Weights of a small transformer language model: MLP 320 GeGLU, capped logits.
Each number is 128 + 24 x the weight over its row's rms, rounded and kept within 0 to 255. Layers, rows and columns count from 0. Numbers have three digits each. The size before them is the row's rms in percent of the matrix's.

# layer 4 MLP up, 320x128, rms 0.122, rows 13-76, columns 32-63
111:156133146110116127133149106145090140080146131077134092129127169183099092160118122141139136126104
100:092116168101148138135142115131125133114144166129113155144167128170151125112145083108160151117134
100:096131143145081148093149083111133142097128145126158133047173142151124151111112087139120096095099
095:150147168097105139135133107121120109117127132115148090146150117169106119111162107098077139161165
102:112142122076143134136088173099126139133140156154136157180144142119141136132128153135141135165121
111:168119133135143125136135145077120113154098126131109157120105119118139129120138162112119129110154
081:181156132113137132172164107153140116093180132106117163140146098148161128146146111089097144136136
100:111128129138149099155093099128142176086110114130126113139095161149137118121126102162149118105108
087:132123118098210137162145161101154083158077140109066140142145125148128117133138107108161133072143
095:138130150126117137071146100169113110115130133108164118158149180160140120169134123140137143140099
084:105106123156111119121102149149112119134130118128128121113169123087124120113158142130103122117077
099:164126151152124124134078089140095102171095173115080143193075134139134122158131125099146133101162
103:087119108100145093150145182118126131125138116135123138083097160095150093105156123192141100123105
095:090132140136130115137094092109103117146165108113127131036093104132145136126173117100108111139115
093:080145156119108181121118143126127139138128129054122136108159121140137145146128148142132123131162
090:142117143113120136149184143125106111132117150125200116131118130125130083154121129079148177176149
092:146144129124109137121143141155164093140133109128127132161131164176111092178135162113127143157141
095:083105131116139155101117050142194111108125094121157093138090114147160127110159138148119124138120
103:145126113093138122176143148124074112134101124138148130115143122134217080113139126108116113113114
110:085110112134089141101140134120142098117183134161162075127106122077112089179113095097124125163116
098:108143131111147140130182128081138082122147106089101136132137103137156123104139133163119111158140
103:126147137126123148101154104104111100135138129125141173185127131116098141131106158125116131117077
106:093188176122132111151148112076101096149106146098121104157127135149142083096139118119133128151161
120:083159148104136142087124126150172125164119116142155081074133098078123122129125178119113131090135
099:116112087100136129152131165134134138169123148129104136126124130079134150126140108161152118119116
099:135103136127079142061154127129109151099114116139132118107143149144146101136104106127128146082121
110:111110131153119152122119117098139151131116122148196082075117143142112184151148118151097118125163
107:121146113160119162086097122103139091136135111084143175125116180163127108147144156136082103130126
095:108105109122172067109132112147155093121103125119098117168138114171142124142139169129146122151139
091:164094155146154129110108121141143129080113152171195103123137131123126098126072126148111116122162
118:153136125107096168116127119109155102108165119083098167123113128149175138126118141119108118138144
103:139167159101103134137111148121118102142142100112144131167133098153136125098125128093111127079129
091:131132160121089144142147124153111144149128145139154128082147162156122144118093148135045124166163
101:132131147052116113104108146143147191145157144079101155154111105101135142130173123086137150132139
109:130127170129091117139093113154167091098140106137139084144117118118113081195097085109135147107142
099:187097103133122132160166144123106144100090155174084121140146118142113179102134129155149103156142
105:116141184135073120108136125067075131112102119147135114145124105137134149133134154131111094129153
095:128113140102068135108147134167122117138126109146119124102146164165135142116138100138101094083125
090:125136121110137119116135156122095159150124139121152164135113110092098130100092092106132093099065
098:133157083139163121150084163144141132137115131130090163135126118124187148122194144146137124123125
105:123191096144149153090137107134117109151142114083155109130117143148093140121112141116143183127147
099:148150098135092105127124129121120135106106118108149156106174119108106116135146106152125114106112
099:154151129137108117138116132098085137097134091121155124058113120107132129113176085140128148108125
112:107157149125123159110120127144132148107160144127139102125133145106106107140177136133146131149149
089:192139160149101138107110142138117133131103082124157097098134128129148111124105121107095112134152
091:112132126127097116148168166132165178163161122143091123126106174121160140132116113160178119152155
106:132119130144117123145133141155170142125162120120115114158106120098150160162121126125138166089105
101:132091102166072124112146142119155095105157130161138161105159115105114099133111102171130158110101
098:142156107087137142099126107128138141157104110122114147154118106191142144148104130150160087130136
101:143164113123118122134104141153120171103178136141138124089106105160150171066187145145124144108095
103:103088157104157106133134142119129129147134116130166124125146129120110074108152097094134145146141
089:132125092157154166129126169122106138167108110159137120157089145100117135152122089136134115155151
087:140151088168139126139139148127112100118149148122126167138126125128148141126152148177115104123097
103:131114158206119110115138101170134154137146128129110116113102139141149131134136088134107130164114
142:192051129195116142147147146125099098135124155112124155115135137144083139120127135133135125106110
098:122118101174134159156153097136134144130136141097140142121126085103151125158116144153106153106157
096:102128143105135102177131136156096128124139123113126163131096111135173147096084129172130129114126
089:162184123159140128170085129154112105186137150113127079124166165115098140145149135172132129123142
100:125159111158136142119081168151172112133150144092126165130097160119117078124117071138120176105126
088:149120114119144096164102127079114113104144129105125146106116098125120152114097144145152119133145
099:137136063139146139108106131123110171135117113107107139098152165137101121139118120171169135109133
092:105137192123123125135139092146104159151139140085142159105166108134126115115106126120109127141122
113:092083130146176136140127156106083099148103111144138117124114098123170125163161148136136152141143
092:109124130143158099082110157126110137141132143147105149146092124094080140149159142162136093160134
# layer 4 MLP down (transposed), 320x128, rms 0.108, rows 13-76, columns 32-63
111:187154158115112130121086115149111183120136096136111100188139143106127125103115101121107138130185
103:117122140134139131099147159165135123182084144125169123132139122134113104117115090081128147150149
104:152097120106120141136121114121117133148161138133170086103108109097056125185145109152137130103091
094:141107138146158149111122137132117116123138093100154134104131140106101118123109092113118086140096
102:138152133151141083164127139126148113108111145154131125157141068123122112132133114112112130137158
111:141105150142131145098126137133136132179119099140157131139117160117123114114133133132152151167174
086:125109126080149111152139150136138097102118132114170117117171166139165096151121096130146099120172
099:100104141185094081107179102168149151171140097149110146053129120118145119127122128134128116117176
098:130103144146163134118147124152092136164172098146120115106134135162147126122178119125104146110163
098:142131132068114109172102142134121140160130101114125142131139174060166108162172166145140116147126
089:167108129110092183119101116136114111105131151105119069080147167123116118149125130132117122151128
102:098115097123154139072142111103133122123106157157117125155103105110118201099123136162090130158071
110:142116124115141111100163088114143120159118132129112124122132149144142106119137150161196096135117
097:191109136141142129117163131189124124153154126124128128175115152093086121135104138155114139117129
097:126106112094110119111121156090128110146117134099174137154181127081124148111124109109154187153132
098:157134148160109129118148169120138133106121171146161107120144123126136126133129191150136131106153
097:170134130144122141145108133135139135121114130132158150121125147152101131128178121111129170158129
096:126138155134205145115108083150150083156112113109140097122131132086130126128140136153119134097114
102:095143118143086135118126147122113130140127120110138178167142067110080138167090155162124119112128
109:187125111103079104136169155116134148085119164115152140120142160113132148124122140107147105165128
095:122194115144153136126128126116157141137111138139125146134129097093152130108139147138116140123126
104:114133135145131116157139133127128152144114142146107162117113161139149107115119151099132074159151
109:138140127145161111139160116124157106126079166114155140099131160103138115126114111139139092120106
110:135131128164118182114103116145169135149150140128144141159120157143174153144122140088130099144088
104:140139129096104109075134124177137136135151147135142125152095137115135133155178144158137087143072
104:095096157148118110154118115067092163156159111167136109115146145118124124103153114135142172151132
104:133147106146111122128133141106166120129121127141169104088134107151117122118148103127062070140153
111:121092126135140084154116088171123171129112139171138078124117103080146132118136092118120154131138
100:111110081146162107135117113150132120133124163122121108104166148111130134120123148142193083122112
094:100128092139126148156121115155155137130139132115101162140129110072128103094141107109170132108120
111:142091153106119117108140146132085149101127170105153158160150130121120086124151130128143092110124
107:132132072125119120115080119100139124116096155142158145122171112173091112125155145153133144095130
096:145117148123103151127148143116090136154123123152095159153137105118111134155150111150111099123149
099:131118149150109102110150088138178146143108142178083148199128137120140145152133146113145100141109
101:155105142131115141130095123102151133108129151095122100201098124148138131160107120102110139115173
106:154112134117158088134095112117151130116163130135150118107103090120106131128154121146140128171152
095:139109155077118126124169145116116094145140136161123141091106147143130134140098156145149118161113
096:107150116129088137128105134118170111116091151102172124093143126120088149089155123157133138121134
093:128123170134079133147138114143128102087139112139090129136125124117180183091177140151131112118149
102:130134166125121153130127126119137124099129121162157126151141180114114147181151129156155146142144
106:139129140123124143120108107085096163111152129154150129103104130132082077132115128146121162122100
103:080120172122100129161125097144147118149204125139138166118076087132145078082131111122095134152107
100:120079129119143134161080122093097126155128155097122111134085107114119106121104115118140151138126
109:144098105164174139114139096127168143140154131149126137171128137131127121136123123113164108137102
091:121139162125136152136144141136117112134096110095161145070118125112131128142086129148151173120162
096:111105106177116131154177147121127120108128106155126118125132200144095133107126130110111120161116
095:165138157122152144129145142157113128115108122169126166142142139117124108147164165180107119160132
102:153114144135083151127069138121070115110115115129147154121108125129153154158101117085153116105138
101:158144208145102109140154140124132117130123117156112132161128083150131135101122119142114180135133
094:103138125159131099168120156148108085153106128144129137123089107130138169094119178165124142109130
092:142122072149135130133091159099113142111148123090117114169145130108115141152135119136076110125143
076:136139135102112092113126133134120114079135098113171166103119123112078132155109128142138133109080
093:115165144116121102150133167155126154116144110153141142142145121116115059113136127104125181110143
105:134145111097108132119150151140151119088097136134126140112132128106127133103124153158126103138108
122:153095137119095123134113095118148156135092116072153124103132139138133115158141144156130143143114
099:130117140134169098091123114100135127057114125106142193106117119117118128137110104137122124122109
094:144165151173097102146135132147141105165132108111137080183136156124166101094092067100120126157147
093:086143111143156135142097148113117099126121129144122109086142126129170087108118114114157136135139
100:166180085136115152091129121144134127118116081145152132097160160134139096123084143139133093160090
081:119116133142119149146136147130106138160150160147139106113116138140175162116154108132123128149162
092:135123128102154142144135131100102138111146074095126135096127150143107079131118122139113179132122
094:122117189112111125112110116139122131094095158060126163111094122156131140098126138100139142114128
096:175099123107121117132110160107121099123145060123145094092099111166072132175118163172132120145144
095:115153136116126081114129125145116160184109138097139108131099143088148111116127089128178155140135
# layer 4 MLP gate, 320x128, rms 0.117, rows 14-77, columns 32-63
099:133119074158089159159120132143124135156155115152109099159165094150124084107084136132112117145145
097:100067140186114118138120138146116124178134098118154077138131141178117126154155136115157201125151
097:170113115113141156144141140113131147117167072121134117086123147125153114120133168141157148142122
102:111116111111104128113087123122134127124068113143163119138135126157159134116107108153105121132145
105:104140103133120184149081158121120117108108088109145147127125150122121114123107120187148093169161
091:106088179170109132138148088151126134105134128071140091117164199166175112143134126145114085087163
098:157140091116161162145145107113113120143132130120153129135142133163107131088128106091135178125135
102:178132095105161142174116122164174123100140135133119164132121112120162144173131147148173158156155
093:068115103106132122147173119101147092138110143129097137112145119121146130136164107151132127197157
091:110157125083112163097124169149165123149122147178079094145141117111133117130123120123128137163129
105:158143139114134142112068118151136130119135122138132167128116160129116067142169145136141128110179
107:120133125181082147134126151110127108133144088107161078103168148151123083150139142119115152105149
090:162121145181097172147170136114127159151091130092065158155151116107175091153111116135133141106127
092:122156112113133174108116136108158135117108116171132120095124125134166127138143149141137091130161
093:128140118120086105120081104145132108088136110105100154133210124140125115134159125118140088100141
094:161119110128111141155147138167105186136150122142073115092148107180155147118102113114151161137142
096:129145126163070200119162166108129138150134134103141114125155165130096132173155114187136123120167
105:147088125162110206135136132149123128147124125131138151133132135072126104130128086116165189120147
103:142146101119134157135103161118109119126176120144099155130122125137150106100115141136107122149164
097:086113138089059138150127165106102125136141111118087140122117104092144135093121113114135156116119
099:151105139160158151146130131157121110151098122128070125079152148084129119182110140110151123103147
099:159066114121131121130134116157122162092104112165120101097167137118102105111162122164120142178096
101:118078119167128114136088159123107109107129111109120136128150114121111119124143125163136097147152
110:142118109135147141106094138146141082157118126115120100151140159152125125150166151122114143124104
101:114113117174130127139143099103113097133126105162102121100138086177147115116136154131129069125128
104:138141117123124129096094153144154124138158125136099127125115125112134126132155109156137110147126
123:116149152117117166088118143089119084107136130085106127150120171164109140149169158156123088150143
095:152093075135112139138121129143151146154111134118117129115167118132169134138120141109158136138154
100:076114100116122154113122131113082113155100095121160118115134141100148114157150175109134104140162
106:117113112119162172087116141124135130135159117134108127131149161169131106131150129143089116192155
099:120115108158134144162151091178178162095139093117146114125139140158099130163108119119164157106123
096:115113120098098135082136143177128120134092113149107130136164108074165142148165113144097079105113
101:134100112124111126094139135079181116179139143099144094124126144114137081150155109097117172127136
103:112089124113165156159121180157166136121136110110119101120157139142121136138138141124161166130187
101:175115126113127156077099146114106180114131106105125145128093146170130127127126130144102101175178
101:130106134132125122157142147145111123151130140119122113100135135125136081109124083155138175160120
099:157096142145104161070170154173120154139111097143099167154165130091123120124121164176135122093112
107:150175098106150153135132109138125130182125097148132122103176102146130137117138140171131157133135
103:187157096124081141122101157102142159132129116189145105112144140133149134135137122156166121134148
106:143123093138118120139094123129156149112136083138119060113131116155139120147146110176149130157203
100:180098118112131124112121157119117114157119125139121116115133149135098128142163144139143153128163
102:129124119093113154134163113110146093107104117137107148138151164122127082182142149136078140172139
101:134090107144115136161110159103148094146151080078157099115136120151137116154114119155123130138157
097:126112117140103144109187098124131157163140131143122122143172139158100105126136134155137119135129
095:113108119144107070131121135126133116117146133123143107150156150095138157170108135175105096112141
104:119132128114092138147146073090119121113102100124122086154183106129160102128146146121111124171136
104:117098089156105151150139153126133157106144139121140117089107099103134097091150144151101162111126
102:104125109129096124132114150147101157134120123118124115131134087066157108151116115084110190086132
097:131117131187085152101140115118155179115103113105116107150128117141115117147117111147126132085141
100:128093093103154113096145150117121116150105127142104097152145155146138108109164099133126139156132
098:145136150134133157086115127118139130102123130112134114133147097123082126148171193123125120108115
092:098092116113189142153146133185081139119105135136111135110149151103193152152149143190136098131148
103:111107102157135142121118127093097103166084115118127148127136132166141109110113085117183112127117
116:148136095135135136136097142158119150109093083146124048125105143149137105093156127141122136146148
104:136131096139119129081120117121126138087150100189131140126185105118102104141164129139158115149097
095:096125129106147147138135141118167154132083093119138101142117135129122073132142116125113136130152
091:129125110106133134132112106152152137113093146133110130126119169125102143125108158164160122145128
098:136096113138128150143128122105107128105143110171114089095138132147127121113140115149133078183129
101:151162132135117110156133123067130085069137141118143103120132106120125111144135144165148108128130
093:154108125141104161108127148108140133124134127126125138153133085141161145161153113128131115153153
095:142116043103162161127090150129131121118164125150136126123106096093123162153117078128139122162139
107:173145104113069123135106131155174150129125140118128141098151163142122130120102106145174141141118
091:161088126168062143085144142124136160118125118117130103183134192151123111173112157121125113125127
083:127099145159159126129104151128140099111119125174176107122132117123105150151161120130129081166150